Weights of a small transformer language model: value embeddings, a variant of Adam for these matrices.
Each number is 128 + 24 x the weight over its row's rms, rounded and kept within 0 to 255. Layers, rows and columns count from 0. Numbers have three digits each. The size before them is the row's rms in percent of the matrix's.

# layer 3 MLP up, 768x192, rms 0.0674, rows 370-510, columns 0-47
098:139098117121150148155091074138142128145118114138138110136160150207166092097123102124104106150174163169103160139129119167106155149092194145113129
108:153112135116155144130093110116187142141106085115121106081157155103136051131110135177097083106158140121111167135149109144082111110125154121131136
106:100116130124139131152120106137115111155158177143115103135146084125128117156150133150104102140089128117106151170098100140116122166090141149081124
102:130126155124109138116115135133101160095104146114129131127134109136150100171107144075124139166129122099199126113075104124167123089173123153110132
092:044117110121161161147127114154154157097095107125144102125120104123128090184107158129133138115095129150169119120129084190155124122137149140141125
094:149125141137117125130099152161159116096111087206143137123141096146203100106133149153109106146117164154155084088121117153128119126141103110131124
086:091099126128127119167134108151133093128122084165060137077119158151150119135129133110139143130159103145139131119160152177121090115118120143133140
089:148103107166100149099134107140171111123138108108122115122108152187097120131169096103108135140137112126130145174129148131100121136171169112094112
098:143105108127130136126133116140180147158146132136145137106123161132138130224131151115157139137111130121155140119100116152117156161121117120103159
115:093138127155095159130143125139115129107102164150132113114142123129178097211173101148145162142128112103131137180134124132150135091099101155097149
093:116116125104137160169136133161183116167093123158117135108129153145136144169145106132111086130096117125126122145096155126131097108139091148130127
095:122127063090146122151211117137115097164102117114114138169129183187150091096146129151147121153099130143149105140111139132067117145121135131080124
094:104161108116151156103149122164129095138114109180136106166150106150130117132109086108147154113144103138113113139119135187179145149108107135100130
096:099118152109129145149156117154183120105091088137100124133168086140149126137157099159103066105130112097130139153059141158120154137145147098087167
098:098145138122121141152140128121128132187140112122103132114169125154149141101154134131118127145113151139144109156117126130118183111148105108139111
098:136130101143107117137102179122161149161144106185105113145153155137163110177120103082137108127140109139148108158067097165152151146144095140135171
100:141191101058159110113123065131120137154131125162123148086097119125143101107121133104108108177136133121144145113139137137121123119107163104151136
110:161084134101138131129124135091102129134155134129134094102123148175155113109101089115103153137113130121149101188081119152102090133144148191158147
102:115172127129160127135177125128137119174143102094087173168170142163194154115114115132140122115105120144124113146137108160149121118176148132143135
098:111150100117136175154141126110126107169134096138118136106141130131155119114106126137113106123152112123105109169093127142157143128117099095145191
095:140097147121109178145107139161130101127120092114144112108108136138156106117159123117104144132130127188183143124148114144111119105092136119162143
096:131147139088092148135158169148117121094085144152078073128147115152145082160155134153117066125095126149136184132157176105121176136112103176115151
097:114135128180132134162080104165135167129094103140101100147146118136135101143126142098144142162122145149097108130130136180135092134111165130109158
093:136078075132125141149116166134129141113131072134096091164165156145156104111147146151134095111104136204153116156152148144134096117144150139133133
099:130119094148132101147151095144134143127126111193093128144122121146121122135133114124100121187111089105105106147107122115127118114095092153107122
095:152147121127146136120169123118164119090105104126133125149134139122148125106116142155091118094105137112099088144142149098113094143084099129125129
090:126197175128130132138134157115126117070130100122093115153169105124098159115132128095089115148104103114142134132117148145135121150128126165126146
098:132114135120084146150122115162100126172101106147099127145174101141119096143156125142100147096119140146135163148145144142109138099117085132131129
101:094136133102152148137114125171099152132126116113129132135157133127152140137129121105107155139183123107095108115143123118125168127183125120147117
090:111124071119124123100123125146139142161107155142143116181160164146123096077125107097164122187130095110100139122114133149148127108115127131117144
107:101117108112132118125183128159127088146122142186107168130149152137200106124146089141125115121120106160142086167116129154107154134119120137077145
098:135103096159111167138132117137142127110095114143132106104169142126106134125129099088109135151156151129113137161097147133106136104093134101160134
106:154144137125117121157109123116163138146124174131094090152130155146146139138187107149127120124082124120173117139144118116119148129118066094128113
102:109128114151093125086150150101129125173133151153113104162087115115128131125124100161051147155125096118113136144125149132127086110140148117114138
096:106158145154097104120128074095147128181131099125126091127132120117118097146152141165107139155122138139141114105118139136128131140131153147094126
109:094148134092099144161149138093113125154143163132122101151139117137121130139137112145143128101143130105129151158122154136098115128177100122128148
098:128157125113131116134208186167131106121110087122087142123131128130129130133169120132177145156128087144116145112127087123113132113149101143123122
093:113109096121129113119124134164179131159119089172108124167125145151168140152155134129130127180103096128148109129134148170152133114121141157112110
070:141091109156170119141130148150167120125107115148129129136102143138165136090108117158138117099112140114102074115105077153135142108107078138147121
106:162116092141091116108117115110095121147131151116177122103141093131116139130152144101118149153104144127162139120133100119116106136128141113155126
102:118157133156112174110126176121118115154147119147105144138144136175168129105131082129136123145108171102105156148098149140111116144172111176118125
096:138131123116099110160125143137121125115088145140110056151142107120100111111139138105128142144136094123129129130122112166151140141103152129112113
108:083106121170137136108133112127104141175111136137140152093118080129132089179133153151087151155111126100159091120155134129089098110130136132120157
099:099162130082089137081147085180141124132082144127094119145193105156155094101124091147122069103145139122087152135089143146136097121112142156114126
112:101155083063107116121101108130104135108115108147119117143129207139138086121137127120142104108111132145113141111124133124125145108085106156117131
111:104131077144139171137121148121096141195129176126118174147114106120163107123119157109121114110097118123134141166115132169094090163137139173109151
105:064130149130076134145134137123106169095135134137138126143171119115113141147125133140137142116132127127145125108139171147132101135070169153129136
103:154118092130150164098114106177205103109127124113121099141160080116168148150122155132120085121144133108131141188148150089105114096131141142168157
097:118126120147148124118139088120123150132117130101134155096129141116123123141139172116115136181117168111123113152097119139083126146119149096156113
098:085138137134168160162114127161142093123165135102090110086130142157156117121125111104060090109143110158111143131106091126096068111129120138150131
101:085124169148152158118129136108120145141117139115102076125148099142126112160127143129151143124102111113145091169160110142126112113156106117089149
098:139156114176123150111132123136105140154098124140125099145152112128154088143128160173094118114107105156114120170123128136106124178144120129091129
099:126116114103140149101125132127148124147141085151136099107177104132164070161132151155107096109117134145148160148139123138140075119131112152144123
103:117115125136132166113161174092115154139132132104126121122145102197158152135142122151129153115122106141156109149127132139095064149117141128088186
106:121143126153083095113116176139121162128113157144128171123143159179129104129151089118128118153168136116095127145140141133086141149132173164135114
088:132150110133083129187079113121137142127112154177112128124146154139103090134104169150109121154179160138114109114084153118123180113139166129128115
094:140082121164146105147144106131131148142111117115117125132127078127149122121117101099117111137116142126143154165113137140072087106129116134144131
097:111179098150139135113128112101116164158131131141125094108114145127139115135126128141145130133127130118167085153156139125169141177123133171149130
088:129146124073120161131150117149131129114124071178108128100155118171118137175125152107125076114150088111117153095124165102153119128124122156126135
095:114166127098140174105135145168162107132092084128142117116153159173132117111152113146098103120125100131079149116147108139153106158090117145134144
097:089161131123148145132110149143131153112137155141104132130137131146114112149164127124106104101118168112129090122149151127118131168133135110115151
099:121130086119139140131175127099124127075146167160151120120147164157162125117169092138094147106113150106122104130128140127118168148102135104115127
092:116152108154116134115119111144140139100122112191176136144172126131139109143122142112126136180118132153151139106130149101148158100152112124141136
097:119124101110113106096122097124135130113096146138164092147136132133175034148139116162100133111153063162130137090124121181133133159179137176118141
104:133125148121108153145148122118145103127087078085157113145185149121143077114140110128179128148132117112106148134120103174134091153173131129102178
103:121190151081100138136097167169120129138132132161113119156127156126111142121140106127121133138144146129100137124088130133176107076144103154129132
104:108163096148157109158149108096100127106126155119115137158154145176137103156105128155117147115129139150133127165112108136147111105135133166129176
111:123120133087135170115117134147147107123128131115120111122165102148183113144116131131086111120127143117122099134101127110077097129101151129111171
104:121115087162142137127141133119119149180126118129117096114119140170158099133135121132095150121109131116126126128106119107113084117142101103081158
093:161137108114167124126103156135161114107127145136137113107135127146119130132157152137119121131180147073132147127114142119118113142143156119138101
095:131153157148146127146130120096140118098083108132141108109124158127119135146110176132135106161117135139156110126131106103137130144151109094140148
109:140123130142136157120085126101210111147160124106115084145176123125153135137095144121125119123141125108133146146124114147101141157151147139132173
091:131135115163095090152150140127162180109141127175131157175112115139135122134147137146120170140119113145129128129120095169143105109134134150099121
081:099140152123132106117091152130139137155135157151103117117133147130129163143130100077127101115158145152108133141082119128155093145188144149124157
095:139132144161128103091144093106145114117164165133092109094155138105121120128133149086134154130118151129130147174153145106109106164119106131112103
100:126182140159104145129119133107143132134089151092075123117154169095135124142134137119109103132134157130113125180075150116118155082144117128130146
098:094166078147070152125120154114137164113144175126121126163120114131134116181103118150106131126165116162106131138097127115111135115119089140103122
108:071139106134190126095129138132146187137123138099149127121184133179118056178151155092141094138140090127109118124117129165130085098101117125060125
096:122112125095076153116125123183161156111116147147169085140133143137188110170177133114135129107104117148117112137147127162099086093123121113110125
100:119175118124150124118108096121130194148131121148100132099132103121127122154107111122112161158109132138161138119132108142089111121157155135106110
121:102144100081155139158129122129163115137124110134101136157179207154134125131113080085126101137152123122131162134105080173119077170157137141146176
097:124105059158165107102142144122171117107165144094120130116143178157136117163099115120088121155101127107148087136134129151123155125137112157097142
101:110131115102106131118112137122132135117107165120170098113126109133091113103127161144110106182163136165106175115095128101106146107091129120108101
102:171142111152110168114113095079161147168172120113127100114179136138122094135145169128079117124106104097131160152091142133102162135172187158130157
103:109126094155110120101133094115113155154143109176142113131132108127137095165138133156108142127115125122157154135127103122143131181174129155127136
106:136135075137142130128167135129117117115152162158093127139130113096130126162175130084162158165144144111172157121137123122155138116140114129168109
104:105123123167084120107140125104162147170123169174132098137140145134148127158104182117130171139131116119146117124143142188161116146160137174101129
099:135174072144116127136121116142121148145123090121152082118170095096141137120154165151150130138081143094141104096121123107174133134144121124129130
111:136144113136091120145136166146145154136149101182099125150157179138118125191126122054141083121125101116158123161061096162167158152161101135138161
107:107121090110112083108130127121088156159165159163123141063135096150159140157122143170159120184122107116147151152098139134121118109096145098140147
106:138113093121123131139153097130147144133129151122104075136153117141154081105135173135136135127139111121097138113142098144101140151128124166104134
101:104123107149111154120135128151115128138071130123167140118151108111125104131140152140126108150115120094106107123131114124139129128112142081112133
096:079108143179145135101126173140139136122135135117129129097121118107140145153145106139095163115171110156105134134141153114121127144153143162111136
097:123138157096117151139136135094121115125133150125108078180127131179108151158122123102136099125152079097105135150143109103130139164152128175104149
097:125124134114116125135139131120115086097101153107104113108134110106100115157172131161107111099160096146113142140133158163121140175167121105152166
105:134141135157089124108152144114132134191130144117098120141144152127124120119127164112146141124150118137118135113156088110149123160139088158125143
101:157110082113139186104101107150163114089135139128131102081142164122082073126150165098119118093126112137106172157086135120091146120130143091118144
091:141135130138145170151134130146214138192146097158140138117118150159114128135127140135133131164085092137198100107131108157135128167140106095081137
086:126099151165124138095094078134125104142108099163172128125096128144128129115146156113123124120133138148129120126117113093114131146083200144145111
103:129145107100155125123150166121160155143104104133126151109130117134144098140122142124152132155126113141121083134122122146173118162122128146103093
104:146140102135123136132163146126139155096129138132099090138109101146160127135121154107094134103111146088171087122125115124107097138104133125090127
103:095118093136111129131103099118143141096138153114145131100101120101119147127186109086096130172131124111120115127112104130107163110144129081109136
111:115094076152178162141138127160128125122146128148123132126161108161144123149133097133118124118168094163089168136121117122124140125136179131126129
099:131136137098133159139116138151149127144174107166117119167170089113148147114119170107157085108136146123147148164151163130126138112138123101109115
082:104159141089087158145159111132136122138115139187134095116111135171187109207115151158116100156101138120126124149117146137064105138135174176112153
108:135126139114139158124163148135157137108109098126131176122145122122123105148149129089087111139119119166166145132122142139150111153153141127133158
102:099166063136088157117116155135148104135126142125104122123137171135126122124131121132108099120136109171120135195109109113119126120101120145105133
102:091163165121099116132131158128149110164124058130135121176184154174130122101126124104102148129149095117082115134143105181098128122126111151093132
102:124143120165147153113105095124158138120110131151119121113154144135101109122135145147115121156132148122164143147143134097156138133149178110160149
098:110139177091133136114158157137168125125146145118132148113132117146166130101157113128129116113073140152148095195122123147137086149130143115124139
098:117121122137114162074088143149150135136179088161147138104124134125155087110143182115146112118138109090138121120152122095093108117113132163127132
109:097104175108157140110124147056122092122162153119132098151164165135151116120107068136104127138104124131172133134129137114062112140166123145107146
105:127096150150123153180175145152155158144124114089108154118075129160105095173131176120133129102122142163163156161131122148132112120140110101135137
110:139162129133108122143100153142121126114129145122080086153168137118112123114162131097151094188114149133131115162098137147125123110097145122161166
098:115141090104132149165097132143115117130148145146149151101151097147069122157137153095122151138140145099139127138088133127162170122109154154098121
101:114104134096167178113132120102148126142069139115139116113161139121122095126140114156176091129086108121135099135109146118129107122138120103114150
097:125087102152107122105123126126125123128138151140125085133132122137145111181122124135159082089121155134135118123147127140120140115126122129065138
100:118131116117129087102149107121104130145166138103117107104110166122123123157130123116130165106122143103154137162121111113164110154141086122178161
104:115137123099112135114140106141129125137160170124147095140143129145160112146131114119133060127111127142123138107104127186161114086110096183093148
108:118161133150149095146142150147107140093118115137109131128146108165120129131115098103139132154138089093098180113134112150105151138158113155065130
101:126135103082104151147124131091109113137151121092117126160167151182117115150140164138148119122138141133110135103101125125092112135124160149155128
098:105171120074173112133158117092147095190166123135147129128156125102115154134135094146129155140122104098093161155117108162109155128135122132126141
105:116130112119146141110128136178120128130127160173105144142146116149157114167135100124118107149146113100113110119121161148157142119104113148087146
122:105178128157150136144202142149106135139106119118105121155160150122134159130103083151114107120090115127112135125105135142138106122112128147115188
086:125075135144133113091127155117111101099135161155119136112104195128127113144153147157094133117119138137116136145119109148141136102132144113147151
100:127126109143158115154120171125104112084152145102151073141122117152120107146129160094118122146116135162123152140139124151111174101139116109153121
107:126143111105128141122134151128189076150133124109096073127147163105169106157144126139145127117113110084108137162120091115119150115146095130121144
095:080079113166136146144158090152134077142136152094107134117124119172125086140143116169128110117086127162132113092105107144112164174151151147136164
090:138129086098136137147126131096144115108104128102162126120117103133138108107110175134105103170144142147146108121126103124142144129129152132143110
112:115121150113134140117126140129116146147129167108144086168139156150124131141134105120142135097147120119116121159157141120094093123157135117097167
104:115166101123138123166141107159132124128123110107158159095130149108130116127140131116107116121135115105141116097116116157120058144077089090153156
101:116126096106102143136140089130154118175125162101155059126155168138162091142131113096136062087138151113131133117118111151108100101159138117099162
101:118148110140136126126106154148132123095130171122147163139130122177116141140204125108108135117131135135163119141119112142132145126094118136145139
094:098134108125082115092138126131139136142155150135140152149141154150142159135160102095128128140146124140159150132129112148086124137132118145090153
102:134143146159129126144112175111111151181145106137121086132163147113134116130142141087156089136145097151135102149109103138105131136194104117118143
095:121146064156112103123119093084151113132116147135121151139133118110117111121113151143098131136179162095105127148105115127125173144105165104147161
103:122129106109103120126180110116126150191108135139113155142110120130095126144135109119155124144118144141100150081114112137146141114171132129125128
102:100157092100141124120121165151135159118109081174112146093169153123120129168157142150130127138150133191079117115110120155105098086116105111133131
095:100118117122151168110132128123195130137137124156116086130185146132160116110117116149079125117181104108121097124120100172108145165112091104171137
096:076142111133120121138175103140119158151082149117099111154137119124125138143149109142105112132124116122155118112131120155128087159165149130080168
121:126172116110134127150108109172152157157097093120080138141174152159147131131119104087127085137143137111121122115132095137139105153151133170128145
# layer 3 MLP down (transposed), 768x192, rms 0.0588, rows 370-510, columns 0-47
105:165158144145153099119159121091136143092118133142110141129113136147107069119133136153137098109128125135122168094131115140113172143097128126076169
110:126119103122125064127140155120130099153163126146149163117156116154127111122152160127131115118118129106130158128147124096138123158117197122151165
105:117086153152140161179159089117134118155145137120116139145095126137136134119107133143146110151154121149116104098142142094116126126113146139151113
108:168137152116081095129083108109105056111121172133145129085109131106113091067114115111106122098113125085157149187057112136117118143078124113123113
093:130147167183062112164110129128142167129090178097147149128132135125153130104154138159116123115117098121118102113117098102141094108145142103112118
097:101163146126128203126167122121159138188166154070115102146133146106073171086133150118142119102099121120142145143137132127156122155136113084132071
085:136085113111119156163092079168196121123153151134125081127138100115105126090099120136125144170147118102124186176127139094096111147126108109108117
091:123125111043092085122097161099081130141183166116151175128125102129164123132111142128130123142121125106128121110151130098137157157173136158127121
095:115171130104156123153106170151178162127138104127141125131161153094146106139120127100134084137133123157135148130126142145087142130120122128136120
101:114162142122157134140129121147107154107075141122086098165122096108142148122139131177128133112169107135116127126127118123127182123144130161129130
093:096150118125158202118133117127120186114122136138113115127122111130084162122141148130154145130136103143100108160119136149095114088144160136106075
094:122132141123104151131114100096118087127109162125115145147140171117136101117116112167112132147116143121094153150154152112102112122072136144094112
096:133132152114154167093127107116119112140135166099109165137125122063110122134114141147092156108110103137090129141116184109117124107125142132141047
091:177130129136116143122111102100142107137138164140138090145123140127109148112129150167146177153119129173131109142124133092118127138131165169140120
099:134136090149107162133114095107124071117124121158146106134164163105157117116156149093106144151143158149167134116101139124123126093159156120116125
098:078142117147082178173166110120128151098156148150126139136111125125129177105127127100116107139124125126161132128111082131146142120108084125126079
096:144192123139111103093127092122093065137141081102129166104084122150075123095145127135134155107107145111145152141152144089145099147140191138142162
105:090143158104134154147119097111114124101134158130108162124090159114102127117093139135137129148116131141143140143104090098125118139119096101148123
109:148141148157164116138126137124117116092132125145175112149093133126132143156147117151129104177161104117161141100100131073118173126140117098109167
096:148126111077111109129106125190124137107123106129117115123156109136140104108186116102142121135109117162130115178102127146165107124117122116123137
095:133150161105142151157115121147175139153075162146083136142125116131172110171131115103166141136108070170146085133144121111106170109143129127152163
091:128152180121128134123157147144093134148133097151101125163129112108113130145132139144147137166107142097104169140157132156091142090086142121091106
098:108141148139134167169137128134143129141127132163128167138131126148138098113145157102129112088151139137143113089173124145096118182156108177130131
091:118146137116130135134131099149166117128163131114127166100116172109155095152129143124114136113101139094127114140101114128101136158091127137112083
097:128118126134160142126146156091120148073108146098153128124111090111111144121106134126106169169117126140137134141149119131129130111166140113157127
099:142112118126103079159128101134080110170153141122144169122095131095139136125123130148133105103154139166139077118071146116139142166130097131129146
098:154159142117093074111140118144138112142166140128112130119102103122166101151101174091122137112155140103118114132147146091133121144124129160131166
101:135142131120080110154111144123124136114167097152154162137142113154135111106113192128168139171145153111147111122052134143094131136105119161145153
105:129134133178122066103144126084131157156138112186146113089139097122111146151174140119112163105134115127139104111139119091083187146149135156131138
091:120102125115131173113129116149151128111145128154112118125173099086085153138113138136083105103156102097131127121118120104105142107120195107100097
093:172173145096124110099131135091108071136104088124133140139134126159123116103148101171150127149146165137126132108172135116104141125081128111098160
102:113128121169163145144147173088127126129123147135093125119105123103122125116121144087108172178132137122126115152113155147166182100101148095118082
099:164133133090147145141123133103127143142119109119099154107141134109119179119117146150150102126099104129111112112083103153120113124192145097123137
101:108116124133117109099123131112115098158152115133089105167105120147150162136109141115108149149095121138144123119121190078146132123127086132106090
101:127110111124113108157104137140096113148163114139115119152112149110113113124141136122154150110109145100121137158152108121145125146097134176083151
107:166158150114127154161154143143129174129082128130138098133089154133116149108110117128161130105121127130125118088141166098182092124119128110126130
097:086138150137107154143116109147148139113081128122111139093129059135135127099082144148176130111163120159135146203133083090117111129096117131113101
098:140135170123163107152124157126122107102142151139177113105078127067133131163106104128139131079140074104152133165107122129147117163151100113119105
080:103129111110119241124120123145156167115138140128133115150159124111147146150147145128112119130120122145118115154135149132110107123111131162129053
117:084114123125118035126147166135122103106130120139116151133135123107138116116103142125177136128139126143130105130144145140132168125124127156122128
103:140124155138124103129139144153087110119147156157136116119092125190141164156129142128134163125146148108059119112113149100148125115134117165107140
091:157149124153122133121085139100137109114165120138165131125166112148116068143094130088114148104124128092102112139093148101116133103138117144136134
108:098148122151186099140161172126100107120208116128151130090092104128107141159146146120071120167148090114138110137119123135098152105145154114100175
090:137112136091141173113088116115187185130105130121108049152160105124143137132154129136145150153119140138133142130142125101126109106139131158134113
112:125136150157098134138107125117103142109133131123099123134116142112143132146139106117135155130114159200143146090164142127170138128107150145048124
113:152174118158135138141109103119117133129107134167146145138140173142163126158084125154128115120149078170163111114125131123143157138146123116177115
106:139094161137106132155128106080122159119160171138137140157099127112100134164132153139116118121149104154147131096136121074140114124153142149131124
098:123115110176115106090126162108079142128110135082186138114103123096141090113111125130127120129093127095127148107136123120145158140128153136129083
098:110109093132145034124091163137112092113119125125140162127119111107113098137101148131139118154140141103129110130151139128122152118125097184119128
097:118122098133142112131113082089142117124137137180100142161131093134127134163110133147144110184124120160112126095169124104093124134149153164078135
095:141154106137106123131119154148157117181147169158134185118133129088115188161169160132135112105134112137115090135110132137149126099089138181167097
095:103104138155145166084127108145164120124167190113179129136157110134097123084119172163164137110118150114151127129136157110124075128160157171153085
103:114123135134123093113101149123138150129146179108142142108123131116162183127109135127149111126121094113123121128098134103114113127160163160124197
102:094189153136149103116126133145111144146075091114145150054155157184127101163127107137121124120141099127164129129130127101142125103143124111094154
108:124083108134134115095154137123144139132163158123140135104120176100148145133152128149113150113171109124130142154136146131091125108165139207112126
091:115157124102175048118136159111109135112129114111113149140130116114114143119158142116145143139134149134121127096115135158132159106115129167179137
094:108147131122107096128120169111075095092133154123153133089111112119139124147156175128154155105126131118139077127137120134126148139130150149115171
097:111130069140178115141100108123119098116192149121144149137151131130142143136139088166132134163140127104164110134122121136098165106119132129132143
088:159148145140175183089146127118126082140121127138092112150143116097107129127127130141150133123111126155116139155162125128127120108098118120144067
093:109113122142130164148166089070123146115139136133166139131141139109119113139096141145100143077148120114134135143167120106080075122117165101138060
099:120147131136132099127111147090127061097144109119153169092109086144131140120154138139143138100122154136077114115132150125103127138096138149147159
104:125160100115145098115147155113170132072081159139164098154090126133102096183182101133127119125161124143110117103138094138141176085120183165117121
095:154125134146102148191160142138139164162122110106119157130128139136126152100142138104102093091116122085175140165098104131104112120146120110108100
093:138099141126137199135149078116125137130122173121133145153143142148114109146125137148144150098144147153117182128122111106125064103125137130158090
108:123129125154110151172133120108158138109130129087121186155131161107138145127141152130150133109169107131108102073130110103178102129128171138130092
102:126135198150126126119113086105105081157117147112148090119110127163142110150080105094145137152126101138131081106150122068103152138138090126116110
103:075165140167141152090129111081164103093171129124129111143137131134099132078121111146133133097128133108091117103131098120121162107187184133157130
105:147131108112123099089144146122138131164140158141123167135113121175165133107165126123144099087147142126157158088109112174132134092091153147094142
100:153144078144126134150120123152113106155130168130123096128170161112153113149105132131087137090133095117111094139147072135136179124084120146128098
101:088143113115135027092137156126098101102157117125146124118106124149147079118139114091141109118120127114146127160147108117118147136105121151137037
086:131085108139096172154117179196184141141129123163126138118123118115125118116153098145144114093117160126157142171100126119135111132120085137116094
112:121167117125093120126108147123113131120173126115149173094098133111122107142119095096154132141149097143138122082105148138149162147148123133120174
092:145155139102097186116147165099103178115109113137155102127160131119106107162134148110148123134119122136148090173111091111139128123099138116129111
083:146148126119114158132163113098097148113110129107138110131099103141122168086126163104123129167154137134167107148158110054099116144101115125125134
105:114128121131136046128093189149089115109116124136134139135096130124129117135133153133136131129135135145111105118124124123104145149141122151136135
097:124172167137133128083065131132103084143127166095099135121163121147135160124088123123156110132126098140154129143131126140171136126152100113111136
092:133121151075103106111115162110080127136144131104107128145142122123104157112112106105134138127104145105102098089174135117133135143166098161124133
102:121091114118145106120142123145161134138143171124155136099128116117097102128157129121136120083133135143145156095132103136122145144105097147149121
097:151158111114117179152105145136141152186120101110103097161139130108130141068128137154180137146097123091155145162121128110079122111123110095112113
101:146134146108136067104177159115101104105128073161126150138130085158137133125124120108140142131145111143157107129171127089114127104150146141122100
122:117103137118165142156133103068113108139114145089117125145165141119100177108148129102100149118155127112116115174128128135070118162107138107102145
104:131176151118121155141137144143087095102167120109129175111096142072146146114095159127081136102163122096134173056113150084105108117116127126114121
103:081101140117127091116118096133139130096150139104131121134125146145114088127117161114126105145141165139136132112110114131161117150119086172110114
101:123153122099101096111112110156113134162139135126129149109133134114154112109167088117165115143106150143144136148088149175120125104142115081123161
103:136164138137131119131144153128112104143174117148115191136104120175160141121117140110131138133116132123144087089134120084126137141148123158140146
106:131134135130125067054144169144126094098127145140158156122093135119102110102122163136183152139125147161165140116101161113132153174073119163136110
100:150145123111158115114116201103143097115140076123078129171120099130159106185103150100119146136127116098123100177125108125091153104141155091105133
102:136100125151115122113135141093147088157176111118152136085165115141142147129126140122143112110076144139099094113121157090098111157129113135146148
106:098145111159080169164142103132131132094148150165137127110102133109139163099131132128117124136124134123166134135101086126154142131108075126115087
111:092167137099157113098146104123084139152135196121124195088091139140107139149126127163160139135108131118130150117156121121155119172106121117112092
101:145130139127092112101094094140088144136119091189113076150100098104138107142145148116080125100144153144117145109128109179111115120119171172175134
110:148095135105115203132116114095129133141100168117182133118128126097123144098100186158155170154147175127164137148132178098122115134103119091122088
097:117133166169129119130135143132140146143132107106135110165155119150135135137157092149059099106132139133108119170095148146114136125107184128120151
092:120126127126138131105124134160159152109112106153110152109135089161115165135115124136105116152101137119110132122112116147113097089117134130126094
089:119127181115152149121096137134117166141134195151101175100145152132133126146126149154076138124117149160093143092123163137080098119155112130130122
105:142161117153097149112154192143118155100111134132120101118182124163146109127111155157129101126137104151138110113148142169140113134101124145113160
098:140137134096120134092110094104105096138109159121176125116145097134132130129182128158176149092089101123170153129130154081128145147151191150140122
087:157108146147142165133137112141160087173146126108152129130110175087127141127124142128091122111122153102144112140137138158101138181104114108139094
090:122095165075163046107131164099080120118132138103117135126107114113134107125158096143138124126112139118121125149136150135107130149162135163127091
100:128143146139142191125126100105145205161151148121101140102107125152092161116108151120112116107121146187157134118102119166119106127116157113135074
102:141117121117069097161134099149102105147165078127138158137099142122091172112112158119170120110114152180121098120074158125103131141157102152131123
104:092149099130158070111072089134118110122105139129134126112112135121104123113090103111157142138152089131123102099113124089150146129153088117107118
103:138117116149177115118151116121140112116113091127120112144129088127133113105068086116132149181142121103140147138146104174126155168144162084117123
099:123147157133082116053185155098106078132142152118138127135100135129122123134086130101156156114110162146155112124118167148120148161177092119152134
085:101155154104134140103152125141149139113152122119130113164176105172123109131116127155180109144141127128133140119157145144083194136150142115157124
109:130086135108153104098122130128116134132117077104164161113122106105107159080108123108140138137138108130156126166136150125068116088109131163155146
105:122130160191114132113123162128118105084164141142135106149118139148115107076124129143130123178147109096135140128111105105129149175161157109108133
094:113109192176164126145106150130164121105078134113125116135138135164105123120132123108115124123131077100154111125150126132149169165135106066115120
099:159130122152141105081150136115106114147173119095134140101121109109156095152104076119134154147150108154122100142123104115167162143120179123140161
097:096103140135149113118129114095125136128094112145167140089129106135112134119087122135156148183121134095119121142108151127103126129158159128108132
101:123154121092168165143185059139117144110121164138129135114105112114129131121115115133171114109123125110146196125170096088146119129141149102113117
105:148144151139157167091103126104208151113101141140133159156104146122140123117132117140108123110087125123146160111149096120080165112167123121102134
105:156098112088118118129090136180130053121111117109111096158128113144078125140132135134209114127086124166122133171124131104157117126149126117131127
109:120166152166163159131112191148139118161093144120124124121132172129177159112145091117123130123143124088095131109087102113157128156119112145145105
104:131155100120143110109178134125125090108131147140104117160133119161081111113110139090113156120097158119150152116094114099103099069165114113122140
101:110093096120130165099128149133162129138114169075117130122154140104122090088133105118104121122135122081140112140155147142124121094121099106133126
102:156086163137106143118071116145086128115131170104141077102082112131115144144135089141152099118094084165119159099146112100156072163085131138148085
104:133143118118136078144156169135124104138090133166142170134087148122109131068155145137111098129160120130123098124105096148102150105130128157152183
099:167122144086151138099096108104114118149083128142156106100144129110149114139102113146160102190132134113093126126131134136129141102118103136099122
102:165146131135183120137136103077140094083075065127071135124124160124097128124129111145123113120120084129117152118110161145124162109128160126119149
102:091159127132111097124134157170147135127160121144137113131126118115079125097136160114173165078103127149141144131138123134139139127095147202122173
097:128161140126115136140175146152134145123099116097155114098125077133163107125137107154160098127116111158113125081119117137091127150109073164116150
103:125115087119134090129105149125099110127138142110114135112102130164152117096134139127146164154089203131162123111119144095112145060080122104125147
109:122150163120147119119103128116094168123129117081092122134117150098103147106120133166087147147126134125125113135080102125129110135147171131144138
084:132137127119105059155131163118116089134126140135133144106100163095118116111117124110134167130115156123116106104176149118146127127100108190146185
100:155151150144111120125144113108149085107116123098142156084140114152109139112134145121148117143120139180097163094106116125151145113093110161105169
103:158143114117106160092121120118145097157129177107110103134138136123167112088137074134100137169119103069108087120132118129147176127120090122137149
102:146129129173121124137084117187096087136098131146133110129175116145119120130140096141118118100122134157169125133119101122133118110108111171123164
085:071129133133137202152104086157151148117095131135138160135137146144150149112144140153128120099130140140117120096124079146131103141115133122171062
109:132100141140133133113148137082087165131110118120146140159132128108092175126122156104095108150174118133144090104161097133142129138146111121118150
100:109108072163104118131121105113119088095128131141111106124121168141124133149150104101099111065131110122136070114076124154122112127094131126131141
101:118111146112140106120109121114179127094086122109137165145133095168146094149065175085137129134122152155116182126166134118143181147118135110093139
103:147152133127145134126132132085094129125070088141163123131128129128107091099103100156122136137136109188088155192140115108113157096132130121114143
095:132065134115098108111137165123106166091137119116093125143099119146128169102167164150091179122156121127138091114137121096115134116144117155129141
090:109123138127127157145123142135151161118145099160127167099115134098154135111120148082107108161120121139111135116122097159135143128092074105147084
095:119126069121117120117121135128158082157130143141103149101171140147157116152130112097201086109140105089123128083080120133102157139091127170140129
112:063104164154124032121140175116094088126130145170125141106097116120135112157133157151140136111121134117127125122124149134147154117114135159118172
104:134143148103128119121130151147110162099156084128146156162092128155114160198087097166129122119102104184093150093178106118111153105152116166136166
098:141123147123083162128103098135105114106186159123092145119138073079099174169138197121124148092136126119139134155093148109109117114088118153137079
097:133136160090156145132156138118128133154103135141112125134162136116145120145118156168127152137140123112101109083113102115098093124115129155180104
122:124140172090131107154083146119102119127084079110155119112103161151134131131101096095133119126109112114125118109148109129101079177114147129122161